python train.py --vocab_size=16384 --norm="rmsnorm" --norm_place="pre" --parallel_block=false --lr=0.00248 --final_lr_fraction=0.0 --batch_tokens=65536 --train_tokens=578300000 --dataset="wikipedia_en"
Each number is 200 + 30 x the weight over its row's rms, rounded and kept within 0 to 999. Layers, rows and columns count from 0. The size before them is the row's rms in percent of the matrix's.

# layer 6 attention output (transposed), 320x320, rms 0.0917, rows 54-63, columns 160-239
114,168,156,210,170,249,171,193,224,197,205,170,180,241,171,241,186,181,207,183,216,277,191,211,218,132,205,192,180,229,201,251,208,183,200,149,184,216,248,165,237,245,219,218,188,200,190,263,198,210,197,222,221,212,262,213,214,148,177,211,249,230,230,259,144,230,218,191,227,254,201,200,188,155,210,235,215,165,238,221,209
110,208,164,208,215,253,157,155,246,190,199,192,190,193,228,251,140,185,196,195,221,182,172,118,207,235,153,197,166,257,183,189,180,253,230,183,208,237,183,196,200,180,159,168,216,233,178,217,200,230,182,195,209,159,165,170,203,177,233,191,196,225,217,165,144,194,177,166,207,213,204,157,189,130,187,191,238,231,221,189,220
107,166,144,165,242,229,168,190,194,239,127,183,171,170,237,219,187,141,193,202,182,196,203,219,220,215,161,218,154,178,238,167,181,227,159,159,201,186,201,245,202,242,156,165,239,183,210,214,203,192,183,175,189,193,233,184,191,127,194,204,224,169,206,210,206,225,199,204,187,192,166,150,242,152,193,208,191,171,230,174,213
106,170,202,196,214,223,203,178,161,195,207,216,182,190,191,226,198,196,243,202,201,183,163,167,205,194,204,140,191,206,179,220,222,215,142,186,255,217,203,164,206,234,205,245,149,208,206,198,208,203,209,185,213,167,196,224,215,137,234,204,178,181,154,240,181,242,175,208,254,233,210,208,182,184,244,211,191,217,197,178,203
111,189,211,187,233,117,240,212,150,229,171,186,209,173,213,175,215,229,230,239,185,205,211,171,174,202,240,213,235,185,171,174,247,223,141,211,235,241,152,240,152,159,178,225,235,182,171,173,225,213,249,200,201,255,217,206,211,202,207,190,252,190,217,206,196,187,131,168,235,221,213,187,191,178,202,168,237,189,160,225,214
110,242,154,210,170,222,194,161,189,242,253,158,260,196,243,180,183,224,186,196,224,206,193,230,214,195,206,163,187,205,169,215,203,203,177,146,158,259,222,131,246,216,159,180,227,208,188,217,229,195,231,190,236,212,191,271,195,191,211,175,207,193,198,201,174,185,186,158,213,234,239,209,206,231,233,196,203,195,232,186,189
106,195,194,193,217,213,192,211,148,198,190,191,191,175,209,183,207,269,193,185,208,236,156,182,182,159,207,194,225,190,199,186,223,172,179,222,208,220,186,168,192,190,180,243,230,208,141,206,233,231,164,187,193,190,168,154,242,189,256,233,219,185,173,194,119,158,245,218,184,186,212,234,182,216,243,178,163,190,152,154,190
106,276,191,194,214,181,230,170,212,246,255,181,234,207,175,166,178,202,197,162,197,247,196,176,192,179,180,183,179,200,185,222,195,216,223,186,180,196,218,189,214,214,196,166,221,179,170,236,123,182,195,215,247,208,202,160,219,158,184,217,226,169,202,207,192,230,234,172,196,167,191,170,249,228,180,173,187,148,215,213,218
113,196,217,204,172,246,219,196,225,202,190,202,236,178,271,166,205,258,198,231,242,242,190,223,194,197,218,228,232,190,208,163,233,193,205,211,193,222,199,189,192,246,133,197,220,201,231,232,264,226,226,169,202,232,256,205,220,212,176,236,207,253,247,166,238,138,277,198,168,139,220,225,154,233,183,223,191,200,214,182,220
103,161,148,207,262,189,213,177,227,155,240,228,199,166,217,166,151,181,198,282,220,229,237,184,243,164,185,225,186,123,205,180,224,190,203,237,212,201,184,163,183,230,230,216,224,253,193,179,167,243,235,181,185,243,213,207,243,188,219,136,222,238,165,286,195,226,187,197,246,177,148,195,263,169,201,192,180,195,158,204,223
# layer 6 attention value, 320x320, rms 0.114, rows 55-63, columns 160-239
107,176,236,168,178,207,227,235,192,199,114,221,239,210,180,188,181,159,165,211,210,229,194,189,209,220,220,176,188,202,187,194,215,192,211,227,174,206,171,168,174,209,240,203,212,134,186,205,205,150,199,167,133,155,241,171,205,220,194,205,172,225,174,136,167,162,210,199,205,228,186,223,168,193,230,218,124,184,201,226,186
100,231,212,242,245,179,163,190,203,211,211,154,218,237,144,243,190,155,188,249,157,198,169,189,219,239,177,185,187,186,186,189,187,154,187,247,201,162,195,139,222,165,198,201,179,174,224,171,221,147,204,211,195,208,210,201,185,215,189,180,254,241,175,211,180,226,213,244,177,136,221,205,186,226,208,254,212,186,193,200,229
104,174,121,170,227,191,180,292,230,209,144,205,174,218,144,158,125,203,222,181,220,181,240,157,211,181,176,226,191,171,217,243,179,190,213,227,166,193,209,180,175,244,201,182,239,207,184,207,201,172,238,207,254,185,176,165,225,189,198,145,287,239,214,253,248,183,218,221,175,242,243,257,173,195,192,178,183,183,184,227,213
103,226,209,159,218,184,225,215,183,154,187,223,190,205,182,220,220,194,162,234,221,172,257,205,163,230,159,215,214,170,196,164,202,188,126,218,167,167,221,217,272,187,217,177,153,226,188,206,165,165,195,190,212,237,232,183,191,190,253,236,212,182,201,213,169,199,298,180,166,208,149,159,248,187,181,254,240,191,194,220,183
107,179,180,175,162,161,252,193,219,199,140,228,168,157,218,207,183,205,246,234,201,179,195,172,196,215,196,129,224,212,149,190,223,170,215,180,230,167,231,192,177,173,218,268,203,221,222,183,239,197,209,183,90,235,215,244,226,213,173,189,153,209,161,178,206,169,195,184,210,219,190,187,153,183,185,193,260,196,245,187,173
102,211,148,244,215,186,210,192,194,232,198,243,230,237,181,167,202,212,190,206,183,198,214,243,245,224,212,223,250,195,220,251,167,178,167,251,190,227,225,208,169,233,251,246,113,166,160,210,210,222,191,206,201,239,211,146,172,145,139,185,241,154,201,251,244,250,165,220,178,197,216,206,215,168,141,204,188,194,244,217,201
103,214,210,213,187,194,160,235,167,179,190,217,202,197,188,179,236,194,200,235,216,166,209,242,270,169,229,203,259,182,170,169,156,124,206,216,170,191,160,181,181,207,186,218,138,192,218,192,199,260,176,191,166,205,235,223,147,217,183,195,187,251,181,178,232,185,169,220,204,171,174,192,163,200,225,172,197,263,253,201,265
107,194,163,246,184,225,197,195,201,220,140,208,231,149,225,197,230,169,195,207,171,207,194,227,240,168,235,254,222,226,223,236,191,228,219,264,205,197,207,230,180,120,198,211,170,200,177,180,191,250,196,167,186,241,190,168,183,176,212,175,209,163,208,205,180,165,207,206,185,260,190,148,187,197,168,205,214,213,172,138,188
097,256,195,215,219,245,230,185,156,189,202,191,210,197,216,223,224,212,139,194,193,244,213,206,192,230,239,194,230,190,176,184,252,232,194,197,156,148,229,230,199,204,183,192,209,212,181,183,180,230,153,159,264,197,208,146,148,199,234,222,177,206,120,156,207,220,152,186,207,186,183,167,219,141,165,243,177,246,248,235,175
# layer 6 attention query, 320x320, rms 0.178, rows 64-98, columns 160-239
090,191,213,198,202,162,170,223,183,175,150,160,177,224,194,216,252,199,172,251,200,197,243,235,155,214,226,194,179,194,220,152,205,232,217,207,240,206,204,226,213,198,153,172,204,208,239,180,159,183,228,191,173,238,246,282,164,196,197,186,181,194,161,213,190,194,198,219,223,192,168,182,243,185,189,220,198,195,174,232,204
094,185,174,215,215,208,185,178,186,138,193,184,232,165,214,179,180,190,197,208,239,224,199,163,151,184,182,192,197,186,198,174,216,257,268,140,225,242,166,160,215,218,166,197,157,181,200,176,201,222,203,191,116,214,187,273,153,178,215,156,196,146,198,181,219,158,253,228,224,196,224,138,193,144,178,219,208,165,168,216,176
099,210,186,219,230,178,207,239,229,237,218,178,167,234,203,169,134,220,147,159,264,174,206,199,143,212,165,198,230,193,161,231,175,199,211,230,195,265,220,235,188,186,214,182,172,162,213,187,216,203,188,253,253,224,210,189,252,216,184,156,225,177,190,222,202,190,199,213,140,214,162,229,202,247,226,230,189,201,159,195,182
097,238,187,176,131,209,204,189,186,191,156,222,214,173,195,194,232,179,225,209,209,191,205,200,230,161,187,214,166,224,264,219,222,173,218,192,194,185,194,185,223,232,263,195,212,179,229,216,205,239,233,128,151,204,215,242,177,151,201,267,190,213,191,210,210,185,225,201,218,233,239,189,201,209,152,188,236,218,253,210,243
097,195,126,164,220,192,191,224,137,235,210,191,219,126,178,198,240,238,200,256,138,192,146,213,191,193,224,187,183,185,168,186,201,220,178,223,204,152,197,222,149,219,172,200,140,157,189,220,192,201,215,169,220,210,191,180,122,167,245,195,224,211,181,201,193,182,216,222,225,173,187,219,237,207,206,178,194,174,222,241,219
092,254,239,195,134,175,201,235,149,213,139,194,179,171,219,169,209,204,235,228,217,218,247,229,240,193,177,175,220,190,209,208,197,243,242,154,200,217,136,203,254,207,223,202,225,204,218,197,191,222,213,230,139,206,225,270,178,186,174,231,171,155,209,159,210,223,139,241,177,190,184,229,265,184,210,215,199,219,239,172,184
090,208,254,247,237,172,202,181,206,182,211,264,184,182,204,163,190,198,230,174,233,212,196,201,221,224,205,179,125,174,221,167,222,229,228,199,165,180,188,205,254,206,212,212,224,198,185,210,151,182,181,199,212,212,163,241,277,242,200,234,233,166,218,191,223,208,151,208,167,192,224,138,191,201,270,171,185,205,183,206,193
113,206,240,179,187,228,178,155,247,165,262,179,186,156,191,241,250,219,183,191,193,206,203,199,196,225,229,124,204,212,160,182,163,203,215,185,200,163,219,231,234,156,190,178,237,257,172,170,186,159,220,197,184,226,185,159,185,267,241,172,182,147,182,213,166,183,171,176,164,186,215,255,153,188,199,208,221,180,161,228,223
097,211,210,210,177,234,210,189,263,181,238,184,184,220,193,195,181,208,161,203,201,217,164,177,195,247,238,209,148,199,179,227,180,143,232,215,210,187,161,205,226,223,189,253,226,184,222,193,198,243,169,189,253,174,199,184,222,179,196,180,163,110,154,190,158,159,198,182,202,239,224,202,185,209,223,203,249,226,154,206,240
086,132,201,213,210,259,212,266,228,214,195,183,197,207,183,172,206,178,220,191,199,238,214,199,164,236,187,238,222,223,253,234,189,185,202,195,214,231,228,186,169,187,161,184,244,218,189,209,187,200,238,236,165,176,208,166,180,211,179,154,189,252,247,232,195,246,214,211,251,212,148,179,161,259,191,134,190,144,204,185,227
089,174,192,188,186,232,221,204,194,204,231,203,225,198,169,254,172,187,162,206,249,211,236,201,181,205,216,200,239,248,174,224,214,168,205,230,227,246,192,265,177,179,219,192,186,176,167,196,179,229,227,170,200,206,223,138,194,153,189,197,107,253,204,185,149,253,194,185,238,217,220,201,172,199,136,176,173,178,191,191,202
106,141,236,219,233,193,277,171,171,212,212,210,188,183,141,250,204,183,234,174,159,180,217,186,160,203,184,223,209,196,221,236,182,187,210,240,203,133,226,215,219,162,201,228,197,228,209,195,196,212,265,184,201,194,227,208,145,195,162,169,224,176,227,214,176,243,192,181,197,220,145,156,173,234,174,226,126,199,214,189,177
114,167,174,212,227,164,166,195,159,222,192,219,226,150,235,191,234,234,243,160,147,137,189,185,223,176,196,183,207,140,204,151,156,233,190,223,194,184,241,174,185,200,174,211,204,181,164,172,236,210,175,183,175,172,162,200,224,197,248,203,241,230,173,215,236,167,190,201,174,180,221,252,197,159,209,215,121,201,181,242,167
098,203,196,162,180,224,228,192,206,268,206,177,121,211,215,243,198,221,188,222,220,175,251,155,194,206,174,210,190,215,176,193,183,152,197,226,206,173,255,265,151,166,278,215,219,152,203,163,214,202,230,237,207,239,251,189,200,226,193,146,171,214,197,205,197,184,195,172,212,207,208,262,133,126,138,225,231,193,188,183,205
104,179,180,190,254,177,147,220,176,132,190,201,250,184,171,194,196,212,157,231,172,209,155,185,188,254,266,179,209,175,198,181,216,204,177,187,209,209,171,164,184,222,165,220,193,187,178,238,222,191,226,177,215,196,121,171,220,155,179,206,258,146,197,208,235,188,153,195,185,163,217,172,233,212,235,184,203,199,240,214,222
110,223,208,206,185,198,180,254,200,216,187,183,175,198,194,118,242,196,213,225,224,168,237,203,237,191,185,163,192,227,255,175,236,178,212,193,170,230,159,271,203,192,210,202,163,173,223,232,189,192,177,214,180,246,194,212,226,154,135,226,185,234,159,204,140,279,183,170,150,218,195,193,282,194,164,189,226,252,235,229,197
099,226,229,177,204,205,219,224,214,136,205,157,210,228,155,218,157,212,178,212,215,212,181,200,202,244,203,205,184,211,201,165,208,213,209,196,153,149,189,161,211,269,213,214,167,200,263,231,205,173,189,224,231,219,208,203,137,214,177,186,238,142,205,147,174,201,188,194,203,218,193,176,206,167,202,226,205,226,229,160,218
106,195,221,202,178,247,187,186,214,245,177,261,194,203,164,201,149,186,232,187,249,228,217,181,223,223,202,231,179,173,210,221,187,186,192,206,266,159,187,202,194,146,231,197,244,162,207,174,168,226,230,191,241,183,231,168,222,138,192,221,200,241,220,208,209,226,185,167,224,240,182,232,215,248,204,229,183,179,230,235,223
112,179,217,158,226,169,158,236,163,189,181,128,234,189,235,192,243,214,168,206,175,207,186,182,197,211,209,221,233,170,183,134,174,220,158,182,170,209,196,218,192,161,220,167,191,223,164,181,268,222,185,139,198,198,249,211,195,211,202,192,183,191,235,187,178,238,162,195,236,183,207,209,226,118,193,170,188,178,218,180,235
124,201,201,203,254,212,213,163,213,145,261,161,170,225,247,291,251,196,177,210,173,193,217,201,160,225,194,235,215,210,191,186,223,148,227,258,207,204,202,224,135,161,185,159,209,263,182,183,175,207,226,185,191,195,187,130,220,205,238,185,133,181,188,249,163,203,183,189,191,178,213,160,211,236,190,169,255,197,183,184,195
094,260,224,163,198,244,243,188,186,246,183,132,194,236,207,219,217,216,210,168,223,172,224,197,203,232,212,216,175,144,213,188,204,177,198,264,238,200,170,270,194,217,223,229,186,204,251,200,206,203,230,181,245,149,217,187,181,179,198,188,140,191,173,185,184,217,217,155,224,201,162,195,195,221,210,219,226,222,203,221,221
099,224,218,158,234,222,162,172,174,160,172,176,233,193,201,194,149,188,155,234,230,219,215,213,218,265,188,225,204,250,218,223,222,181,190,228,196,221,171,210,207,202,172,160,141,264,178,231,141,186,204,209,253,197,197,182,175,172,206,234,182,252,213,168,223,227,196,166,204,197,192,161,175,217,169,155,223,207,207,179,222
095,172,230,229,213,220,186,233,157,170,238,191,145,178,202,257,201,212,181,187,128,176,191,165,170,271,244,258,199,242,173,161,160,180,175,106,150,174,237,199,181,167,209,159,246,163,171,171,182,252,232,206,194,219,197,215,191,247,193,146,208,144,169,194,186,192,134,211,213,222,192,227,217,150,210,199,230,156,193,219,245
088,186,212,218,278,238,207,147,218,222,155,215,191,180,196,232,256,179,219,143,155,191,192,232,182,202,206,223,174,167,149,226,187,214,211,238,244,214,233,227,210,213,222,205,223,161,172,195,202,252,214,212,180,143,139,225,213,261,240,155,242,191,180,237,233,114,210,202,212,196,220,264,113,250,210,147,186,181,211,221,200
105,199,199,220,213,185,184,189,176,188,187,213,209,149,218,178,150,188,168,225,217,159,197,169,194,222,126,212,223,160,185,191,195,220,154,167,188,208,192,161,194,211,200,205,196,164,207,215,267,232,234,166,163,208,164,231,227,185,180,187,195,233,221,245,200,132,195,225,215,196,219,168,230,155,230,144,150,228,259,167,193
099,190,181,213,226,208,171,191,240,211,208,142,188,195,210,165,175,202,171,176,225,242,153,223,179,228,212,183,202,196,162,179,204,174,187,224,201,201,189,194,223,259,220,223,192,170,199,210,209,208,215,213,217,212,153,227,237,209,174,157,209,189,197,228,158,231,187,209,202,176,206,212,219,179,210,132,142,198,174,221,227
096,228,255,219,176,188,194,223,197,226,241,178,233,186,241,240,188,219,238,205,184,218,207,256,203,173,284,211,248,205,172,164,188,236,208,190,220,201,182,269,152,173,195,211,222,248,152,201,171,161,176,211,213,256,238,125,203,251,181,249,187,272,223,209,185,218,177,174,218,193,155,251,195,239,206,170,192,211,214,201,229
090,269,203,202,219,187,216,240,181,215,145,246,162,194,189,118,181,160,196,163,204,167,206,213,190,185,129,206,216,184,234,241,211,182,223,219,159,259,188,163,244,206,205,170,185,147,233,218,200,261,162,217,188,180,162,277,190,157,168,186,209,185,233,236,224,230,214,203,122,197,227,190,221,215,232,230,194,254,192,156,152
101,215,180,143,172,196,173,170,211,165,240,239,191,196,141,249,222,229,205,225,201,229,203,182,224,186,249,189,199,214,185,193,190,187,238,168,238,118,199,241,200,256,201,261,204,166,175,211,204,189,234,169,185,214,214,207,165,210,219,210,234,192,174,211,192,157,186,162,217,173,195,228,184,189,151,178,226,169,213,238,275
094,227,245,193,188,178,193,191,189,210,162,225,198,165,245,214,199,210,202,167,244,184,188,194,187,162,180,182,232,239,207,168,196,246,246,192,217,212,228,203,199,167,182,195,170,210,220,215,161,245,238,224,158,192,198,215,225,199,149,155,239,194,233,194,183,180,212,169,141,169,173,203,172,203,219,200,167,253,164,211,137
102,171,157,241,234,200,213,213,185,253,217,211,222,183,204,234,189,203,174,153,193,167,198,227,153,162,172,200,234,218,220,197,193,188,196,247,219,209,260,178,170,159,167,174,207,179,164,210,176,196,199,218,224,219,214,174,226,208,182,147,221,243,210,237,203,223,216,203,198,184,178,185,166,219,197,231,123,202,157,195,119
104,183,271,239,221,155,235,170,205,231,233,244,201,208,180,210,218,201,206,168,171,137,210,173,228,207,197,185,169,172,207,203,171,238,219,210,186,223,270,180,186,208,236,213,256,214,183,222,182,207,202,204,189,240,219,189,195,237,165,207,233,213,225,213,233,229,191,196,133,206,204,236,171,210,229,195,172,202,198,165,187
100,190,252,235,219,173,189,177,221,189,201,226,119,196,204,164,218,254,221,194,166,205,236,196,186,221,188,228,142,178,255,200,225,178,182,145,157,172,191,188,249,216,190,230,245,195,196,205,88,213,172,198,230,223,187,266,256,247,201,206,256,201,211,224,181,177,146,212,193,245,180,190,215,214,226,188,182,194,247,213,207
103,212,189,152,193,222,186,244,230,155,198,226,182,223,161,206,181,171,147,233,194,212,252,192,214,197,185,196,196,198,192,195,225,187,160,220,225,225,182,227,179,194,237,181,192,219,179,212,253,180,172,223,205,214,197,183,212,177,209,224,120,241,196,225,177,259,230,183,214,210,261,177,189,204,221,188,251,206,167,223,204
106,223,211,175,150,202,209,232,203,211,175,180,125,235,185,192,240,197,159,200,212,224,214,185,182,174,162,221,174,181,197,224,218,135,208,183,162,205,183,220,235,208,242,227,217,228,223,210,217,158,178,230,216,227,229,216,173,243,180,206,98,182,169,186,198,212,217,191,205,260,236,219,199,218,207,229,287,226,170,195,267
# layer 6 attention key, 320x320, rms 0.167, rows 64-97, columns 160-239
082,215,216,194,171,202,152,192,207,215,140,179,199,165,219,165,198,146,183,198,175,249,196,271,209,223,165,204,184,228,177,222,191,189,154,159,203,217,190,209,215,223,243,212,188,175,210,228,244,201,217,159,209,158,167,248,206,209,161,227,286,157,230,203,192,203,189,191,204,169,247,164,221,155,183,147,192,156,169,240,172
083,172,213,202,184,215,188,202,203,162,288,209,144,189,203,274,219,196,200,193,141,195,157,193,225,199,192,182,213,169,207,173,150,205,245,183,187,230,212,205,166,212,191,190,294,218,188,157,219,197,183,255,201,210,248,141,148,194,165,204,202,214,111,213,137,189,181,234,198,221,166,192,185,220,196,239,240,192,122,194,205
084,177,179,194,218,224,222,228,246,237,170,188,208,244,181,179,225,178,209,245,145,212,221,228,177,141,215,238,168,227,187,188,244,161,234,198,227,112,167,185,228,225,242,198,182,190,231,234,187,188,208,223,177,189,206,263,236,210,183,193,196,167,256,199,272,185,179,157,210,185,210,195,230,165,232,184,206,181,203,230,203
087,186,187,163,173,201,166,178,204,149,260,204,198,188,257,169,204,216,201,236,119,225,168,189,196,205,242,145,170,152,213,208,153,223,215,212,198,217,223,208,219,175,189,158,262,264,188,180,219,125,236,202,191,197,263,189,208,185,183,181,222,246,147,167,145,195,173,228,212,206,193,215,197,253,183,222,251,208,182,168,177
092,242,217,164,186,180,173,191,188,194,200,182,202,180,244,221,210,193,190,171,220,191,196,250,209,215,217,181,188,185,237,212,193,276,227,187,204,204,190,205,238,211,178,165,264,186,234,206,214,193,163,173,235,188,188,172,193,175,184,180,260,241,184,213,196,164,174,190,195,215,193,163,232,268,214,214,178,286,203,168,184
095,229,199,184,190,205,145,221,190,203,257,215,193,219,163,222,188,250,163,217,158,231,206,168,213,186,183,250,184,204,194,203,192,162,179,193,201,166,181,192,211,239,186,226,153,168,231,183,152,168,146,191,204,176,191,193,204,182,190,195,191,211,210,197,207,198,232,222,227,235,218,224,204,155,218,201,232,224,240,197,246
098,235,250,140,237,221,230,211,169,211,175,167,232,222,165,211,191,256,247,206,266,186,244,203,181,153,211,225,190,206,208,235,259,154,177,191,218,171,175,177,225,231,234,248,166,217,269,223,211,240,187,208,215,164,188,271,226,171,226,224,234,115,229,187,218,167,206,159,212,167,201,175,205,152,187,201,165,182,279,195,242
101,197,202,187,217,226,209,183,214,180,230,209,241,216,238,158,219,255,248,241,187,178,225,211,194,206,268,219,198,232,205,183,200,164,140,194,213,200,226,230,186,177,215,203,231,194,182,142,170,203,210,229,189,231,212,133,234,183,222,181,180,231,214,191,224,195,237,198,239,156,152,238,182,187,210,226,199,181,188,228,198
085,187,237,193,224,174,192,175,173,204,143,194,172,165,162,189,213,172,255,201,197,131,209,165,244,188,183,206,204,186,181,152,177,213,205,180,204,207,247,162,198,193,228,210,192,175,190,178,201,216,195,214,171,160,192,192,172,202,247,213,191,235,163,205,257,209,187,195,213,182,207,254,148,155,180,235,258,206,228,204,204
099,216,186,211,197,260,206,194,226,227,237,186,239,224,272,250,234,211,159,165,190,203,198,201,168,202,192,193,180,211,237,170,191,199,255,218,154,258,190,225,195,212,168,148,222,207,151,185,140,208,185,177,203,249,197,174,178,210,220,210,226,224,226,211,202,188,206,239,213,249,181,200,176,281,227,200,197,259,158,143,180
101,163,204,195,161,182,147,167,222,171,141,231,158,234,151,247,240,171,224,199,155,143,201,199,260,200,203,194,256,195,195,186,171,210,174,167,206,180,267,169,206,166,140,221,155,189,144,174,216,161,162,200,210,192,207,151,229,239,207,201,181,187,184,213,241,195,231,196,179,208,225,258,154,193,179,177,241,206,178,183,191
103,208,229,217,192,238,196,245,170,155,240,180,168,239,257,300,227,253,163,184,166,221,233,220,185,184,158,232,220,234,252,163,210,189,205,181,196,201,211,228,182,163,204,253,186,236,192,221,168,173,192,172,190,215,176,222,285,276,220,210,180,226,246,280,252,191,233,182,194,215,209,188,221,236,199,155,198,209,209,183,185
079,185,237,202,179,179,208,187,191,158,184,184,239,218,271,222,210,201,138,161,238,282,187,242,197,186,169,211,192,139,170,181,191,240,194,215,159,199,169,257,219,210,195,231,203,256,219,164,164,182,168,215,164,226,240,197,226,190,218,158,161,219,212,206,155,227,189,175,192,126,197,183,184,206,237,167,173,162,180,220,173
131,181,185,231,222,230,250,168,236,239,182,243,247,248,178,202,240,228,235,225,223,124,207,206,200,206,189,230,225,204,204,226,201,168,167,261,165,127,188,190,187,205,265,203,155,164,192,248,219,220,140,200,222,189,143,190,231,230,230,249,191,191,226,214,213,201,210,181,200,169,224,232,166,177,199,172,190,167,233,225,173
091,178,203,138,189,159,149,250,219,178,175,170,205,188,227,209,168,167,174,181,188,178,203,196,271,168,174,179,135,191,226,203,185,227,160,188,191,210,226,228,193,242,102,202,174,241,205,195,192,197,232,230,203,228,208,180,211,135,216,192,202,209,199,174,183,242,164,172,225,190,230,183,270,211,188,212,198,201,174,164,168
100,259,245,170,186,206,207,216,177,171,137,152,205,154,188,247,172,253,225,249,189,229,213,178,254,213,186,277,144,269,208,204,191,139,211,142,163,179,220,256,191,208,223,238,129,199,200,252,198,152,152,191,186,191,215,230,220,218,238,216,218,156,189,164,191,252,198,213,173,225,194,182,227,151,136,181,263,212,250,166,241
073,116,238,212,202,193,217,186,198,236,169,210,190,198,200,180,205,240,231,218,202,113,214,162,240,188,146,184,216,186,197,170,221,207,200,216,208,191,163,167,194,222,212,194,178,135,271,224,180,250,280,182,222,256,131,224,203,184,181,234,250,264,201,169,216,193,149,170,171,200,203,175,243,202,260,242,183,164,203,202,169
103,218,232,179,151,193,184,212,222,157,185,203,197,205,218,238,200,206,175,170,243,271,184,232,206,204,172,198,191,176,263,192,198,222,221,242,228,158,228,211,210,199,195,228,238,193,202,195,213,185,201,209,202,180,175,195,186,219,149,178,166,167,213,215,215,193,214,201,273,174,181,197,222,241,215,182,231,204,181,236,193
118,219,192,195,183,175,210,169,199,173,152,143,226,228,254,214,208,136,203,236,191,206,246,199,194,220,183,231,239,201,131,197,205,216,194,220,192,184,197,198,198,168,179,146,195,195,208,188,208,153,222,185,186,215,272,176,234,213,241,211,136,267,173,170,198,214,174,180,240,160,189,177,166,198,201,187,203,182,213,186,220
109,172,115,202,213,216,217,170,245,197,182,188,158,210,209,217,196,263,212,218,156,146,234,206,149,212,236,212,212,184,194,245,210,185,169,186,196,179,203,221,189,167,219,222,207,233,184,227,221,128,176,187,162,193,183,197,214,216,226,218,215,226,252,278,199,220,170,154,203,186,234,215,240,221,201,113,234,222,236,212,166
123,224,190,200,163,205,174,174,247,207,219,187,211,168,247,232,179,220,170,186,236,217,164,179,207,192,193,202,192,167,141,162,182,209,216,262,216,179,234,220,188,172,185,210,243,151,200,170,191,133,179,207,180,204,161,185,195,250,216,157,154,278,182,192,189,202,235,180,273,162,193,225,204,200,226,208,235,224,175,236,206
098,215,216,215,182,240,205,238,223,150,180,206,151,160,197,200,190,199,203,243,216,242,267,214,270,211,190,211,207,169,206,191,201,185,204,164,170,166,183,247,164,165,179,219,194,248,208,236,213,174,135,240,245,189,190,219,218,220,229,201,225,197,193,190,249,217,193,143,149,206,237,188,200,220,139,157,258,260,234,201,192
081,220,142,186,191,212,218,213,170,173,175,184,179,199,225,292,170,227,158,208,223,227,173,202,174,198,213,266,227,186,209,233,229,200,192,181,193,236,194,250,195,205,231,195,209,267,180,206,178,211,252,191,166,227,215,156,177,198,241,210,162,222,199,196,222,193,221,194,242,176,154,185,190,204,261,151,188,192,195,171,207
084,161,212,183,236,216,173,162,228,269,247,234,178,214,190,163,247,187,198,148,137,149,181,202,197,194,218,144,208,198,180,173,184,167,226,222,206,186,228,158,214,181,191,261,199,176,188,179,222,225,168,217,218,188,124,217,199,222,201,190,204,222,231,225,241,190,190,208,173,199,209,262,143,229,215,171,143,142,180,210,217
100,175,179,209,124,208,201,229,193,126,172,168,190,187,236,194,205,204,160,188,181,223,223,219,187,225,222,185,192,234,220,188,215,154,250,180,166,227,224,258,208,227,164,204,183,205,174,178,170,193,187,234,184,208,259,212,195,206,190,195,180,172,169,220,155,207,185,155,187,197,148,170,162,220,192,205,219,189,143,214,260
094,196,210,213,160,238,180,184,198,223,225,215,206,246,234,189,212,256,200,213,190,185,221,214,195,178,209,195,148,192,179,191,164,163,227,166,200,259,230,204,206,167,182,161,251,220,196,183,202,147,230,220,163,195,255,196,188,237,221,193,147,230,222,184,183,189,177,223,197,205,226,195,247,240,218,224,232,204,220,209,175
085,183,183,236,249,218,242,218,157,161,197,171,191,200,157,203,200,164,194,179,250,169,203,216,188,210,201,227,230,263,152,235,248,201,140,200,213,165,195,177,166,209,196,237,162,149,208,217,197,207,181,220,211,189,155,240,196,189,185,213,220,149,214,212,238,233,194,142,222,182,177,202,180,147,176,191,128,188,196,198,240
093,186,187,229,186,219,147,242,234,198,222,243,239,186,187,210,181,217,154,199,191,193,223,206,205,173,152,164,202,216,188,185,184,145,212,197,216,177,186,186,213,206,182,212,161,198,192,176,190,210,236,213,167,203,251,224,237,284,233,196,175,177,228,208,246,199,185,171,230,205,218,215,207,188,194,226,239,226,182,269,188
092,204,222,203,169,153,162,184,226,189,206,201,227,192,256,186,155,185,256,186,159,193,212,235,182,248,183,128,160,212,187,157,136,239,219,215,231,235,234,240,157,167,131,142,222,274,172,142,162,168,214,192,211,221,227,147,192,175,191,171,175,228,113,200,174,214,179,216,205,203,247,214,231,235,198,221,272,216,155,168,186
096,219,208,208,237,237,210,219,170,144,163,190,244,178,209,178,199,226,230,168,259,246,224,226,211,218,192,240,202,156,231,239,218,170,164,192,147,203,162,205,188,219,254,206,172,179,228,202,165,180,177,189,188,201,189,213,216,204,220,207,214,171,189,184,234,189,199,200,193,154,199,146,212,192,206,210,183,216,203,219,237
099,199,240,182,216,187,229,187,175,196,197,197,178,173,225,135,168,236,187,185,221,262,178,211,190,177,230,223,179,230,208,233,229,189,215,209,245,140,179,224,209,227,250,218,234,190,246,221,208,242,212,225,190,179,95,242,269,222,191,183,188,178,272,211,219,215,212,197,193,189,187,149,232,208,233,180,166,192,212,252,193
093,184,212,190,219,220,237,179,184,225,212,191,219,200,261,213,172,257,185,196,283,233,241,231,188,160,197,226,213,228,163,220,248,198,154,228,202,165,155,241,204,210,237,233,159,199,213,200,204,191,194,204,201,198,179,210,251,225,216,199,228,199,248,216,227,194,180,157,193,136,162,157,194,178,216,194,167,189,232,251,176
099,223,239,222,212,225,217,217,211,226,233,169,206,210,233,200,192,247,192,173,264,265,226,211,232,206,187,193,182,227,212,185,244,158,188,198,217,187,164,209,235,254,231,230,206,186,261,243,202,244,184,222,241,184,157,223,245,221,182,217,203,187,234,185,212,205,231,212,212,196,200,101,182,220,266,208,209,198,230,217,198
108,170,175,195,198,205,187,173,200,214,175,192,198,218,128,225,219,200,284,204,197,175,192,164,183,228,192,192,214,292,168,200,179,194,167,202,201,236,247,146,191,140,183,181,184,194,198,211,216,215,186,145,206,172,242,176,149,201,215,175,199,139,192,215,196,239,198,216,222,279,209,292,196,182,177,210,190,193,185,171,177